Weights of a small transformer language model: LayerNorm before each block.
Each number is 128 + 24 x the weight over its row's rms, rounded and kept within 0 to 255. Layers, rows and columns count from 0. Numbers have three digits each. The size before them is the row's rms in percent of the matrix's.

# layer 4 attention output (transposed), 256x224, rms 0.0548, rows 241-255, columns 112-167
096:124124088104141137139111118123112108139100086144087121100100148124150113128177158106136132113174133117157152128094174112092103147182119104166118142140125147136102120120
114:138129107102101098170154111153113131148090110144111092132117097128088114110124137093122176100144109091121140137136114115153147134078115168127140129121145096152136145117
098:140125147122140133143128135192124119104205106115130132147096106131128139156123117137154112139125133116125100113123093081133120103140057127135123144088133078130141098099
099:128103141111140119144115124153153146141092103152150091054120096096171109162160122148131107145142119168109137170126094142116121128138137153085129102094160154104084117146
106:101149138180150112139125105127113141137107118136154132135095078131125153113174147110127139136113148140140100118129100123124142147077090095111163113082113122122173126136
102:107129122154161122115072165116091152115154133178116096150120119105124147105132143128102166135093134127106161134087119171139110141108142138135148159148109127115127140161
108:135130138131126126183162155122095133130130148148112149152119133138102172128167150133125138158144177110106159093156127111093121128110109105119093152134121091118129145126
094:117158146135155071131160081137132092171175126111111150172166122121120095128124088177094128171136114144123122122153119106132128156108133128158126129134155131146129147105
105:142117142110106139146106123139170149139148105090123131129115110121102119128119171114095125139130108095123098078109085084126114161127125145142111098138118123124114104099
118:124094136099138169137166068131157132113174112124118101133112122097120123109136152131093135093104116120158156143102154122139181132156158159092118104161145125160151132119
110:191132099128135100128095149114086132115138097123136107141142123129124144122121132118138164134164136153109142100124109109127121144103142140137110145113093090118111170134
106:143138099140133160144172111127133145095157113116110144127137141131154132155149182116133157100151102118121111138143157081116147152158152140087135137127124094115166081141
102:131082121150175125077108155174094073138105097158081157148114086134184147128119113120076121105167154129120107148140120153109142111094134124108133128143153147147105124100
113:147125101144166138158100138108114110106148140129129129164109152125145164132122156148151117126122118141138175109129134125163114074139148133164142141171143177132133154153
104:126145117101159143155111110094129150095113100151117145135145126115148101116168102137121149141108175184120104130132106161103092109098093145152131123132099111149144100149
# layer 4 attention value, 256x224, rms 0.0441, rows 242-255, columns 112-167
100:062140147143131118148127103121120093096184096150138108128143132105126131156113148113102138130122135152081115157132123146123126127103107141125115107127131136100136159100
095:154147132071149129103125140179159093089141147130132114145155121169124136178124114160111152162146172119110120106114147121129151117125126103156161161146107153091120097117
089:122111126114114116131120149097107145128109135124191122117101105095091102143119126096123110113134119141105111085128137117149144110130150120130141125128115138141063162130
099:117132136141154147132143109120136128091105109116142106176153146151078115075087091126160152108081133140144146126140079148134126151154114137148137129141062088176136093137
093:113138159109123176101098126107138150125110077154143114122166131100134113123150140151145121161083102150152160141103146162148178123080181149108116160157145132145135182167
101:111165139128102135104137118137149140127120113138098135157072127132106152097195125133118132155146128134109131110121128148081112142097165110098124132124088115150187123144
092:113085126103146063126157171181125067180167103118138131159117127130108155156093119153110116119113122154152073129137078126139116138139139156138125095109123142139118132096
103:113150150141136179113141130139148096152123105106139091118130100142144121145137148175105134089150113143160150165108112148131110160150132117110121090066105170099114164109
103:116106117140153116190124105141132155107125130152139121135120156107119097144147105127087115149111105102117147122090111167155160094131165176106104092145175123161135139141
101:167157147149115155145144108083122136166110139149114164126139096097119145147121156129130149153103177096132142109166100138149120104134147095108099147122114081083138122115
097:119094132093102132098138088124113111113110146088152132120133185117141082132137145161113108109097162100143133161124121139102162162135149165153123122111153095135150087153
098:145110136156151126148100123170122123122119099157142127151129132124094108149092126099157147124148140122114115110127139113104197139110108125128152120165066189131146157114
107:100142130166122113117138151071098134097130128130107165100124139129160129189111117117173116059141125126169176144129121141150120113116066107120138137125135162126129142155
096:144163107108113094118119139110091166103096108096104088142130111124093108091121140098121164141095122143125132110082114168149104138098155145146131136126092122112113154106
# layer 4 MLP up, 896x224, rms 0.0633, rows 0-107, columns 112-167
095:149177123121144168132121153113131154106159107150132173130140138127137106081139150115119144135078125138107137144139156116123133140129109146105156156128142112136130119133
098:137150140156142060128138133101125125084120110147124141144128101147120121134125164106092123112140092081148123106124110099143109116145145125114126146169125130119113093122
088:159097186160156157100100128149121084129115118136096135144110118149089146116143133144148113130077094146155143125126104126143135138132196097132128144108171130137129102188
100:168151134125152153076116160167138142121128148130106142151111167091163102096140109115141125111188115133113135104150154101081152143129115129186136169117116083096113103134
110:164155142131121147112118123108108151147089117117157090113149110095138136090155123138130098145098125084144157141136113121137117135119151128096091155107140119125184050149
104:150157139127152114128194118095068124147102111148132124148106130087112109154149182104086158133184107157130136118139126136154136146146105142118139107134166111106135147103
109:148163117164127171082163174115116121162128115151113110151161146126157143153133124152104125126147130137168155116132094184148141128114136141148173163113171116133119082121
102:101109142141108107126160101113150083110125140121115198075078127136097177119104131125169119153104141112118128113160104152158115169144084104149121124113131107097108167130
101:142153146106135137116133075106086136141129082117163120132156135145123119141113114117108074119095137166158096122120114120146097152129114162124127099119120123109110112110
105:134158127129138147137090117182142104111136157110167145105180114166126162121155127147144137172093112141162143161138132140162090135113105112195132107139114132117115128154
111:142137138149127135156137133148126146130129136158100123142155143117119129114134127128111165122123129134135121129138155071136124120104137149171113156160123137117158088128
102:150158127116127153148142099121105142125155139132169113130165115098113138150123157160099137093079131099136125124128107148137174178150096137121098148135158119165126143099
107:148155122127129108146143109153163152123151149125116082099135164159169132154107124084115135131113128131138150113163162146155129162130079146133110145133113165109108126122
102:106163141125115104109110101135136144128168164125130129159146154138120154156142135118130112083088076110126130119166111115100170126081099112120081099155115130122114121084
099:140077129167112136110119124133093133111204170164148092126124104096140137141161164140127073108130132140108141131130122082119126133108165121135133108120105125150116135093
102:146155138127148153128132143124127132127099154096087155126134165131125109086112110137122142129117108169091121146109113137167094151143085124138112113133145114139127131182
101:142129117059132153173161118171117168143109138140171133147157122172132149122127154146110121134140075100103140144151135153155151141139119143101153114079173119109106128101
103:116135126131109135087108132130155077118122088132091118142132131124130134165147170122114166085163091136195138114148168148111123111162111157142113105138148152120127122110
099:072134086112124136102103124098121139130123135111148132159136163158085163131147163154115109141147136135137101119130097164156109147108114115131140137131168151118090126129
096:112078088121142123161154117097118089146147155108128109132126096131141148162097134121112108160120130110120135129144131131139134088094111092115125137123138157129144134112
101:134133152125150107121089126143101102113107120101097073123134137177177157156142139157163165105134130124138128113123140138111130090155131091100068102134124163132100108132
102:129130129164132131144138095111151098177117136116111126151150125075120130125172126177154120118115142101143163149122092151107094121117108121110123123127134124166138143117
103:129166147132130143135122122144127142120085142142166140114147138107074168185128123122130116116119158099120115156170091143117127160114096115115107132110179115150080087113
110:185127111165143135121116165179136137138137176102169146126156165128082129147133108113091094146160106085131104121111096100118118122086146135151092108135127152114141089119
086:136158145122117127122091108133171141142101088165159125122143129123122080125159095125111125149150146163125123105135157091160126158114124127121150107176162138163099109121
098:086131091150105136164132145072138121132118124091193132124132141145114123140109114137073170152086149128117115115158124147175107111117123140166159111109125135109124168127
105:131146141123153135151121112149093112159109110122147102179111107152112101142127165119083107150138108134108143169140144156133144166109146142109112167112138146122119067121
098:170137151109133137127102083139087124099150087161101118104100146146177137129134160111119150161142181113123166157137130125162128094158100126147152147129135106094109095136
097:126127129126154131161160123094108130131133116147127118116148110105075115146130127173127084131098136130093110113150114117124113133067118126123112090131147099123123117158
111:115107161167159135122125122105130147115150125100115163169147099127163083109139128148170174104109132116117127145086112129139126114125165140113136130161131118147120110124
091:139175131161113116118120155100129146153155102115125118083095133105074119123147096134129171136110128119121112113140112137189133125143147096150144133105121081103107115137
100:148163129135149149134115170161147113111089138111112154158120112141084174118159127153128180142124140106088179136146116151106119105073148136119151117136133147128155115150
090:132148134152186109123126087151155153139156114134134110170124108122180111083071156077130137122135096113121138082138129131158089125106112116143159161163124109160081137098
097:112111082114139136125146109124149113118111127131129159104139141125144163144126176115118158091073120144113087133148173135093141137122117168134120115153119123095127102176
095:147125130106138103119135143096130156153122100149135132151150181121176136134153145153153170130094092164126121088142151076115111114120092154143107138142148168077141113092
105:122113130143122121086172087127122140134126108080089132132119109104127106140137156151131161139100125146159097137152148116099153172128142118128126093084137144129157149111
105:138188114139143067089108142154108109149150109111152158141128187112132148183124168109134151136093097160097146116126120133128126153166160127122124128125141168188137185129
092:135136104198144125116119095089105110157136076138161134059132129121135157148095144149139118161128139140102098102085135158112099150108141137107131138136114119130100137141
102:088113117118135177097145105141142115114089153119128155126096141119145114033124127085144142123132138159116139134120089116162116139086149108122115133125145116160096139144
108:149151115107129143135137095111082089140113140129135203132104112105115108162118119137162120131142156122133132129110096118102132117121128105083117124107185152194093144079
105:167133171099095105181158126128140102148129097109123151137167172126113120145116160177123149123134100142119119203161111104132126144166134117089085115148144131162163148152
102:137118125142126147122164125106111189137099121127129156092182131138144122140113088130110126135160140113169126094154109106107154115154093147154096078111126157104122147166
094:151073091143129112110184140130108096136094132162138141127133084145083061143113156111151121150131152130145124155160130147132112154105114124142135176123143106145119127104
101:166078151140119126103127112087114130132103122097135117120107180094141136115151138146145135142127132145135144135153181100117145129157136159161088180117151092109098151111
104:135108166107073112143116126100151136153115124153141106111161134115125070125156147139114160109128054153143102123139141153146094142130120173078112137135135115130123136126
092:139149119100139162160132130092124177112153105174138099119121148168109162175104114165152130106164173168142114129135172140130106091138120119103139149110137117110133155081
102:100113142113131139114111119124106146123110136095169116146115124162091137155167111176132114150137078076137129116140092143094107109118154090135110092075113075136139119119
100:110129119129103111157158123136137192136185157136113134146139095167131127093120130144131179124144139165151123125105157160126127120139141143146133091139151111114150117132
101:134121081103094146146147140140129128133135139130116106145122134131155118145115104083121146173177145120124126136144133143118093085117147133112137151111168164159152125119
097:144164143120120132086112155108124137173178151106131088115088109161117120101136137117151121085141112154142164119161092127155123104147168143154084122174138139106143124132
095:126102137135085132115168124146092162123130153118138154091099127142191108108129131156160145173094085103130141116157145091175121158111100118100115116181153122098130155141
094:136145148158093111128127175109132112126160118126120170140146150113159158146124084101103112127104121177169126177101160106094102136125126154146112127129144120121135150152
102:162087141107129130124120117163088162149139098094116151122120097132144157122128144121107193112133151163119089168182142154089093065082119106125132126157120144094124132150
102:115139133145159128139117086106134093160174122185141146093161137109115116151160141099149129132121109144132147095104111146104115139088110101125102138087134130147163133154
095:176106110132143107176137122133102118105152144159150088164119131138101126100130179126127158136148087116159118146131176105130105113175139124116103129115138158125136136124
090:126114081102124129115153155154149120121152145082135129116110126155109161114117080177119070109162134101171118126122139111184155126147120127133134111118148161154123152150
098:122085131155146153106127111154079134157096147127144128108141112176163102138180165125148132110140111135070123096143106124167104135117140152140159118108113142139152103080
100:138168136140079174173130103142175147122190129125171121141152136086170104100150126140163134143121094104150110147145151160136104146130130106132135131111124131094157113143
096:123075101109069122135140139098106133165119086178156132157170101144125160122115123139128140099121151169155123121120122101111115110132113143155087156139128133101080097086
107:133151145149106135122119169118161122141118137154091169108125163138128094101135145151099140123126063108136131159116132198116133123141162121156167097094132078081150124118
096:123124208140123127107144122139148152174148139120181114126076104153134117147126088115133099109087113087131154105126106101090126110108062175146081128117152085158112168134
104:131136134073125147144146103142120124117112107108131126121126131131155110116150106082100114115094078083115149161151158157174166111090106125155135133084146149098148171124
091:072130110085182156111099099123143092151134105120075147140133130120146140103129142149157100162131133129132127149115131140093099159153121108106111117147158091135123134158
101:158124131139132156136102176110097126142151112116130087107144140131165085112115068137162127083121076091161128163160115166136134151093113139120123134153125106152111127125
101:138101112132167135149073154124142112151123126141120115083130095131185126126096109125122118126151143100097128142155146178102117114151128137132119126155158130115088114117
096:121136080114108121114121144128118123134122156145117140114143113197152128132187112177138167140154090164089113094157173108148117107147141094105162134143118152153100154141
099:124136114166134109132105113144110158150133133129160181143153086137079137105146139133097114133143084175107105179161082121127121162106126149100153119122147100127150128143
094:118124161126116129111096126160156133119135122148134133105133071159117154148106125115102149141128110128152157135160149126142116082102110128114124145100110158098118123095
095:098119145135127109112087092087149097130142083106152098152128149106081100160119151157142123151164114172143136127124143141124142170093105166152104150143112121143076118142
100:144105129148083109130162156077125162130095117095132127123095132141090155132128094135157152129142112111126125102150156120118147161132096126133104137112139169089139168145
103:161140161102171114135147150110114100123160121135189127127154165155148125153096121166141162117111153141090132150119128114105105115114139150110130112123116161131064153115
092:147115110111145109145143131141144128169119166112161142104111125131144095115138127158158103129109155150143128147140138110133106111135124100111125149129172123147078103102
099:105139084123130128123120114150127138108130139103064135139157120122144095128111115155117143153114115155075131083120145149168101105105121155180116123151109149158131120130
100:116117131085114102126176112124151157088104096099133114131140155111148149139157136142190121123112129127102112159156133149122129141161086088123172156132154131131096171106
095:171120182106101118139166134110105132147091120131129129139132133142157140163115122136117119119111108118122162107150150159157130143123126142127137133153090114107140148121
091:154154089147131105118128111121111131138083112115091151132144121167143138140141130094169093120172163142096038116156071093124129117141156128136161138122154143160133129150
102:116121075102158111115142114135166125137121156124122133102121133134159128101180141094138110133128125103103106177128106133080093148152100105118131159087155148103114131139
100:137115117135109122104121092102156144112112088133125105133095150134105125118110122114132096105099188136055140129141129129138085113112184084108108142086150126131178118109
103:150150114141115107131137145119129183180166113117161123094151140092130131152087105139087179150159145146111158099162161142133093101122128132103091139118112149137146160118
112:157138138083138128155132110130117110131145111110123159134147142140148123112151147123112156126132140107182177112150181120116136109136109146126135161168143139134139138078
114:126159095124066149131157132186107129101192116117125092147120125157141144160137107106165159143113130113117128108094123135125118141115143150127153102133160115151161163094
093:098092129125088128106107175111125106118101135129167139126089138137126146125102117144132144152117089173117127115144134158083129117139151105130167150139153120093123120128
102:116098150096117099098150152118139108156157151113145118092121134166122077141146151133145140172176145107128174067171118088140111122194130128123122155150097138114123135118
100:112110127116147171105166111087115137132152115103131131123141119102146092134135117160161158166157148183135119156094152100109110120124117126117140158119182094141108119126
100:124104160080131149113095138112136115132184167095159175140142118109149123132146148102112198096095119137084127145165141143145150143091123138130110126169103144138121118146
107:153085113172141135115141140139109122123169094129124071172159137125089102102153154125149135141138145130124159109115136171078143142128145144120093151136130147095102133135
099:129153127104156097157129176119137129183164100148117125162124180138104121140159139132106075141151086163159134128085110173144111137099147097113112131098175129105114100065
099:161115115117135058118107133143131128129127117145114115148157159146151159153127122124151108129092099107115096093123127081119093149108163106141124150118140135129145119097
100:133117094141107131103129145136173044113133118139145130147137152125156135104146099098129098121134079114091122124167149161140161132131187092127095159137119120111110109099
105:106130104095181103107142128116109148158133121132091120149147150103108097155101119103107143153164148106170130095136102154145127134099140124097130172131142103126121084124
095:168097115129136156112108123075071142096073091129121135066135080112143134122145156179120166116146121163117126153138128082128153145121120122136157101135134127114143159143
093:196165105097164144138131146147081168120123116163143123118148174152142129108133071132139111164137145098147103144140139149135102148134111124126149114116105097122166110145
101:166102112132109163133108133085149119141115122109144156133137131133120172126160184129114117130128146122113104156119094151141131140105125102080129090137143131138127125127
099:129130100127106145103134184091122081123117167104138144087110126191108135136148102154149078123148103097137147099179091119112132123166148121113142162114119148089097163126
101:108157162118099167156109112153129126130102136132141094143119105135151116144119143077118120142135108097108139121146136159122130141137141130121124111125164116149153137099
105:120122124126126129130089137112157137111147124132114095174107141123146112149133141131129120136068116133090123183107107153103094123115148165156112125139120114160144145132
103:116119161104087127141127123078132146140124111150162119131143127134105107110136114135137093122146134085137122133116134094142103104146091164123151142155146109114121167145
100:124170168141151135156114137092160082151126059133182145116114169123136133113088109110134157153160115112127136167119129119120131149158143128108108133148131126138139116164
094:151104143094130178127097150159134083158123134148144155103154128148115152132110135138168116141094123102131145135163103130152129147141134111125125158128140061133109120109
112:118216096157137148086158129086108103130159157151115155129130119113119132138136150170118118180122150151147101117132136113135099154146118137106112138178097125103133109133
097:190068145117142095154088143130083148165137116109134140146132145098164120116111142108118157107143084140163177105162134149113084120111126109123143102138151121124138103125
093:125129128154100143079161147140178131119128137120172084109103146138149111172101118124095099112129068118119115097140099123108139135110134103147120112080134110124106129122
091:158117134129139128106149159146106079128179134148113150178117141135116162115151140116168117126141132157124162116166148107136118132132155118108093159170161108153153121091
089:130137189151119130186175144108113165148121157145131135120108118118106130151129135109117156136132110107106112127134142125160144136133087167105125171161151124096117149125
094:136131137168116140125081124101141149115103127095124101162117120147127128124097163142108155134140069117115108124135095122128112158140128110148106128139119140145132142144
104:127099175114158114108150117137141149159128126155128161123170116141146181143150117188104088104117115139127181114121100154100122166141111158153112109120159161175114140125
091:137092124129109128136085104119126112108153147117164092134137165136146124114150126136119134083115085121178164183155134136128094129142137098148132111150107116132129124114
109:106112127153106139171147130146118140131134138139146104142134140085129139097142144130149121169135146104119165128120087083082126119138146127103126128120139097145123115122
# layer 4 MLP down (transposed), 896x224, rms 0.0635, rows 0-106, columns 112-167
096:140091135147130139137134116130113144156139120121113192115101144091139148104149106112116168132153159109094124121094132137098130156171127154098148210119129140137131113103
118:110164148076162154115129131139125124112114095166080130161124090156122150065108127123154110103176086105145094099171144144142140111176098082093144164123116121130142143090
088:132124134114113130157126111110106103097129137116112108128073125102148146095093144120117140194107149169095164185166123137111120090118079150106120146124097125133127125133
101:097158123168132137108139115139117166112183125117128134110133137185122150128111083138162125143134139108112131144087126168144104138112123080106134125077118154130129110092
109:100119188125154099136097068128156134143129110128130126179155129153159165116115101067180139147123127180128148197129119115112156148145079144161153139121137077130139106141
103:125158082137101160084139166110099079088128149122081160120153128135093132132142121118153125147124113157129152160129134101088141146159102151137129132105086180112120087152
091:076147128144091111141140178157123159156077142141135081082085081101130150092091157113158112095123138139095122144105141101171112124128124133131119149143081097138150135177
098:148098118175140080093151137111159127086118156121123108109115134140171168130176135157134127114115151151119165100107152110159150110133143105119154146123156153096135165107
096:115079150138094153137109092118150077105141135076146100124139099135133130138121107090135143160133102146113142119110128117125133099121150126122140157081190127128106151118
106:109120128130153083123118126117137158149099126112143099081178131089160121118165107107116119152103121095099147155128107139088085112112100114087116122075120123094132106113
094:163135125130131135130159164114139124122148090160095108135139103106147162153084136138155141099140097151140088137075161134148095122117132153117155126098146100133122114136
108:126110137119131126135155118156147140142147094125114109130122123142138162185115154168136152170166106127158151141108112127102135133126184144100135116093116109085095163098
116:142146152158171115127175129123143115112129118127132067102136132168126074139113144096151102149143109162113158135137136073147106102117127144083150166142130135134116111171
101:134149146115178096163132138108129108142125132151126129129140169112119150110147125144081136136131103135135162123158144105106106141159121178130106090166128179148164113135
102:090100165147128156104147119147110110163141176084133152152095132129119124101108104123085145118134093146128172113147144153141128173127101112131148130087151143140115114133
111:100133155155168129119152144122108139125133157158151144146115167096121089149162159097113102129102127154156189152161123123128168125124137110098141104140141129151109166156
101:096135114129145147127092165105140167123118167138150149127175208144172170134131102143139106150080143110135138092127138183101138117135128131114154125140146164109120153115
105:149170142136175147079088144049120150107174152133088086155109127127152126078128124101156130119137137104134132127154118130125096147189163182125109125130135109128126082118
116:141182152136141150117116171138135137129125143136152141162164147112076134110125138150131161133161134154110128115104119104115135146130111139150100174098158109114097146066
091:068125152091126063110128143135103128121101109148113119145112164097137125144111124104114118102081118156153127100100173144124140136165101150197142143077120108118119126154
108:085161085128145119158100138136139136109119135130177065121173124097138126127135106124147104150141126133150102161088167141129155182106113173115101156129140145134093137123
107:149115133105117173094121095122140143104103121112159150094137139106111108132122178142131146152125118115123088105147144083122143136109093150103134124144111113112114096088
110:092115092108159123143143129159117127172101131140158107144143108142125146113158171142074096154106120109066140138114156120163083177189149111125115134102139127124148113130
105:060121127143135162145190127118124128124132137109136104129129138152162122146112115128107152127104136150151166099118153161113140105139121071114093128116148139142166105133
090:121107114140117150146145174109144129154150129097135119150128129097157151133162114129120101111091109122139084134113122114140131074154082112114150166177164147111142094126
100:158112139098118119142107121142149105120135142109134141160137082129140146133105126147127124163109090167119133178139118129124178101133140134134090110125091137130103080119
110:102147124099127133127181115129173122093158151116070124130125093122125150117133105129129149107156122134095098132176130160110114138102141102119130128129124132146104137110
095:111154133111127145152113175139125184110113114118137148115137123128094129124107122105115134124121112122110128142164140100146135115138130135084138083152143128126161146142
094:161124093156111122107146107161128156137137090128150136149132162112161106086128095107113104131127120154117104143130122142138112110151142107098141130120066140113148109110
101:137092096150089118126130102131152124101103119128134152093127129137139166106128129166109162155088104134184125112143126160107163117100120135096121126131127165104148112094
090:112087157099139131130142139175145116088089155165162145182149118136184140142103143174151067139102136136119146132138126095070114090123083177096106170132146158118157175137
109:130141089171110135145147132163099141144147152148073171114147136078138136107148127129100129113103117119108124147109159199136104139122126144127160147124150106126096160112
095:167107141112103170128158126125141173158160125148150133071137136168094132122151118134203145099157155154133124174130132107109123119126136148123096106112124085112138134166
097:106140091167118104128110111131147104111156124176108119139134170145105139164150074139143140143140132138128159149138120072118138112090139139133154130132106083119131124161
105:108078152144182109116127127095132177154114136077127163152108107139159151145147127158143142113130135107133119087131114138114100136136126119134102117093148154127135132110
092:145063088155137123141070104166082147096156133125157124113117116160178091128162118109123133107132105173143140109119142096095103144095171122127165142093132133134111092121
104:140140136128171112145121161176095144140173084163137093108115087131125133126114127183152130140081101100110127127094145117149091148201152109129144086116172100132128114118
092:175092151071090131148142187175155143104125165102128098168134105161112116120161122115099137115132179085147179127159158097106126123127151146143136130135148126117156109127
108:153144119152158112111077083166116125138137115131151161148144114148134130150139150125141096183116077117138090105122151181137166098134119123146100122131160178117134114095
106:142140166154112122164110144115170146108107118095127139110090134126108122108144151137127129109099133094121139068144165139134113111134119132078147131151144138109112122079
097:127139096129128078122158112141103086145157136114125115127103135160125125146135106150103144114157169126151098125073122138143124155118173140147161108124140138115141107079
115:131136097118086114168132128095148114097138157102106135148134155131103083132112172121099173109155095105093133159138147146118107123123103121104120126126121100146126154116
095:168139137166149125122105111110164165119164113104102126144129178109124170180129071126131128153097118125142118119122088156138123113137134163103156111144135146125116137145
096:106125154112083121175138110144156168147148129134131134135180055128152182105099073120123163146105161122121094121134112180129126095125131124129103092121138137146112166118
105:125118133172117120121113110079144122085137176150149117153109162132104119105151125143106146139111099127131114088094133152118131168102140105111114135119116125154140179099
089:106100130134157144137138136125135093129104182137111126104100132120120110127144134151124100115112086117098133123105103079125132149075148184103131111157111133103124155139
081:131112125137113119103110143132153121099143102141118108085114144115144162095159126079121120116119164152129132086089147105141111172143128136097102148126109167149116120166
088:128115146112131147091093134104159111137021126117113103099142106130135171118158160132125132171126122110121123145119161140113141126122135139112138155126104120111135118135
090:090121163106136105140107132121093118110108152115082138109152103103131152132144105151119119132103113109188177126128160087155113121152141080087136084118116123138159132112
105:137110083119125129119161112162132150110101153101095118139113142162125114130137109136096147150179156149113120127155165152091127147090154140126083126108155096140127134150
094:149107098146117093141120144134157087141126134090132122165139128081110091138144097159117122119175124165146102134106074149140160096154183176154125097155115131130108087134
089:171124112135119152129146126102138131131116141126140135116110078160139100130147154090153118126141120105124152096181140149118135124161112148105145135132090145165093130082
101:147117129131134126149096129090156102146128112080136112146135121128139113116146139161131085125135116116147142142139122124130191139117106122132175136097109113150116083155
115:157141106135123112137134104158154154097130113087114147125164122155077142152142082160077145133110113170122125170156118144131132166128116113077088117170134109174107127135
095:156138128104169114099130134142167133133152098108129127119131105109138126149119072107136081147120119098135139066129127133088152136097148133129151159163122097136132114126
093:163126108104156141157101116113114163133133096121122106137170125068146112119140102078116162150114140133110163112149146147143118084126123138112084119091094127147127138166
105:134136137150089142139159109110128123090099131122132122112122120118129141117088134114132138114143135139128173107098104087135136140082102132110091119105155116110173130131
108:119171179200146111111119130142149119134133145097107121101083093126118158131142136113169143150162125108134093155142134130128104187126095112128107197165137109156108110124
094:128179116117143123105086090106147120121105112122134150131142123099133166124159113125110154160095129141122094113117133156122189112142129097131163093161075143124136143129
107:105120131138112103117152113123102151141156111117150172152135146152097129121149134107097138132113153127166110154118125118130150101089102152127112139105110087093124125122
085:098125092088130108137098143120103112115101095128073110129130139129151163110104134161124143125155129161106126147107104132144127132137164089112174111132127162146133107130
108:122132145138133098133181100128121115104143120082154132125107139140131098121124111101151147113130128113140123119167114160161156093168159119091121158164168151113109150120
092:187109123153133112134088174164151111092115150099083111134137169112121151101078118119147119125108135107091121103087106141101106131101099115107126120129119104141153152152
094:153136126105116107089149103105122148112102158150129106142138115125134142096096177118146139158127177150150130092108125108123114133175132068094152126140105156101089126140
098:128147136110110148114121125092126112126125088135161146114116152129119131127100084141106114143171162153116121102169149091110135116129126150175159130083151137165119168162
092:157115151143119147115127148188126178118116117101185111108131111116115149132107120135099118158100172079157129163120110166141127139116129151144082167129172099156165119109
096:146121138120095138130134129106075129164096143117105152140109153105135143125120130144116112137095124152172150110148144080190140112174142120127136154060109120119158106131
095:123105127160115107083179084112111131123134110110145117159120166083139082118123112140094117132125142128145124109144114127107181173088153075133125131092095105129139106159
105:145114143131121116052128118121127123155109136168110125134144150097074125113137130105132148109175109104167104104133107152149143156144103112119124087091064124092125120131
095:112112128115129145133113115138144098130125138161118124136121130125129120129094166132097098132147142185164125098115118113139108123081136143056112159096096097138164142118
100:148078138140081177120137108153133114114125150174122117143138106142065121152132141137138105168177159118103115122167117122162080134062068147151132144132165145099138113112
092:131107148103116150137136114069121086114106093146120139118150123134105176134156121136088125160166124101115148125167107129140126093127141196078094091147102104109140160118
098:141101151118101140139148099159127109135118126130097112172110105130124101112154131119119151118135159132199082123108095127145107122139143097110185154104134126134092135157
106:168127132090090144082152100129140169128155105154180146147147128091144119138120116135157108138127098105147117116124144111125126094112129133173112145100137122155129115122
106:169159130167162083130104153084120119119131134108133070134180138121139076111132121166139131173163140067105128120120149131139075130104143096116130138137118156152169151084
088:096076141128122136157152140130134136106134083133131118114131151141099103141108141132065179139113101101139150110118091120132150103153128093121109120121105087164127122145
102:079134151141153103088132124135090110151125146108141157110105122106115122150139099105140126156131135099102139124103067066110109121153124140181143145110157093148147131105
091:127126121149073118089106117144125158114095135111098143149105122155140138096119143116148105144104118137083107104092092130142091065181097132130117117092078132125144141100
095:125145120163138113144107079069142127095129140170089132167098178101134140152114130135114114119102087159155113135088118152142158196062129134137147129133129149133119075099
109:149108183085167163118148140121107102166094142132111166136135114146158133170082126143129131107119163125137168093116089111105145108127131178090110092138166126152122128164
121:151134162130123121135122111041171144110126105124140132105111118127108130109125128123102146096138113186099136140152122136147158130123085115119118121089128146075115122117
091:142131133136194105141137103153138153178164120138118119120164130161153107131146157134122120119105189080143127134099103083145153109090155141124073137127124126159127153163
102:118138130137165163148120109136111077125103117110141154163123150160129082133078159144129117137177148119079125125128119165106139097115078076159127093183135138169130105156
099:123148125137116142111101134156107155107095140143116130128142125120134160140143117122090101143086147089118125087143110137095135133108139105153114121166103130127106173091
101:104106147136099148152125146132109129117142158136150088113155068142086107125148088114137121142139151146130093131085135131109115075147106118129086114128104173123080119161
105:156135142109137126183136150115097082112108129119128120104161135148146102107149108125097112097125140086171112109109136088146120123142127114178136050094136104188159198120
104:160083135165091129177093112136113130110125129091142147116148150138147100111147112143101147154156155104092108102126138140101117109103135105116150113116121122098151163144
096:119137136092099122126143139134109100122116128113107127080114085077104141129093139133114117071107165120125169142094151161140167133132101158104111111108082109134097128181
099:116117093132144128105130111121156096113176127132130093127120137145162133123145116124083187125145149138150106128121088125056122139128152127103154134155183109120157104144
110:093113138126125099123123128128062098130131162120108149110105126149095139130091103149106092030099148145154158112131121141139134137123118123158148113123185126144111152107
100:111125169114113157140165117151174156128129152122150177142094161161105176117169080130140135150137168119162074126111089134113136132139125144123123155133116095117130143164
096:137111101124126153145137143087154082104165130127111134116130143103164110111070082120122143166107114142171120102139114138131139129130121127168164131084164174109134122135
095:113161158115138128126174138191096143142099092142169119099149103115102120135087108167112148160125128183184160115110132132088107100155113133150155141133084115121123130142
098:111130110098133084093110179131121159132151103140088106130106127125122145137117092108133175131138142136157126110144127100120131192129128095105109097123127139119151153106
110:150117109097154112090123172148139144110133130132111128110121106140114115115135110121189152115128125147076114118130154124151133112167095134166146143105126138115093156121
106:117135115062167099140135126137113115126100133142136159108156192166142135156121103125077159145147104131092122153131089121116154127152116125159145119089137149095106127113
098:151092105130178124137163102142169097094131145106114129111106125122144130128128158120164126092079120185125118151143111113130129144094119103138136167114077123116119121126
100:122126111116112100145150132127132131135136109126125123158124140119110144102114155142119138182133105106118125125111113164159164113149107117135146126094130132150153051142
086:096107097168124151127150093139106127098119133111114140104121111157101111086102115156128133149142117113149127140103138142112091096158146129145148132139124197134125122124
090:130070168125102147142134111141152143122117101085128140142107139174159100124120116118149120106133147119142135144105138134097123098103085134140157138111113130147146130127
114:141129135138135096123174126084124109125079136121096177087157120153180143130132080125132093147132126091146151129137117127100151139157133106124140108112136147109124167113
085:143118150151193120158153116078096137111155127140104152132113144122109139103138141121130157133129140169147133127099154137145129121116114120137145136163106175135137117157
096:152150176116102131163152104128151107148136151165111135119142119134143135141176120158119093119129120092111168116083110153101121125129108113120132141125128124108137120116
094:131142089154130149103106132138124131096141125134116129103167123121111093167172113083140156134166124104084168106119105120162132114129115133156112115122130091134135147114
093:134125125096107134102128151117158111167145113126161090128133198078170133138145128127137080108097149140146126087142110107166137085106142085103143119145162102099113125161
106:141105119158143126120146106145141123129148118137126100082126102116143117076077120109115152117128176160114156137134125116151151135099136120190123115073117142146128139180
094:141131099107115108089154127109155143118101136089123076138127162109153080093120149144142126140138150124150143134096149121113180104159106147109106146091155179108114161162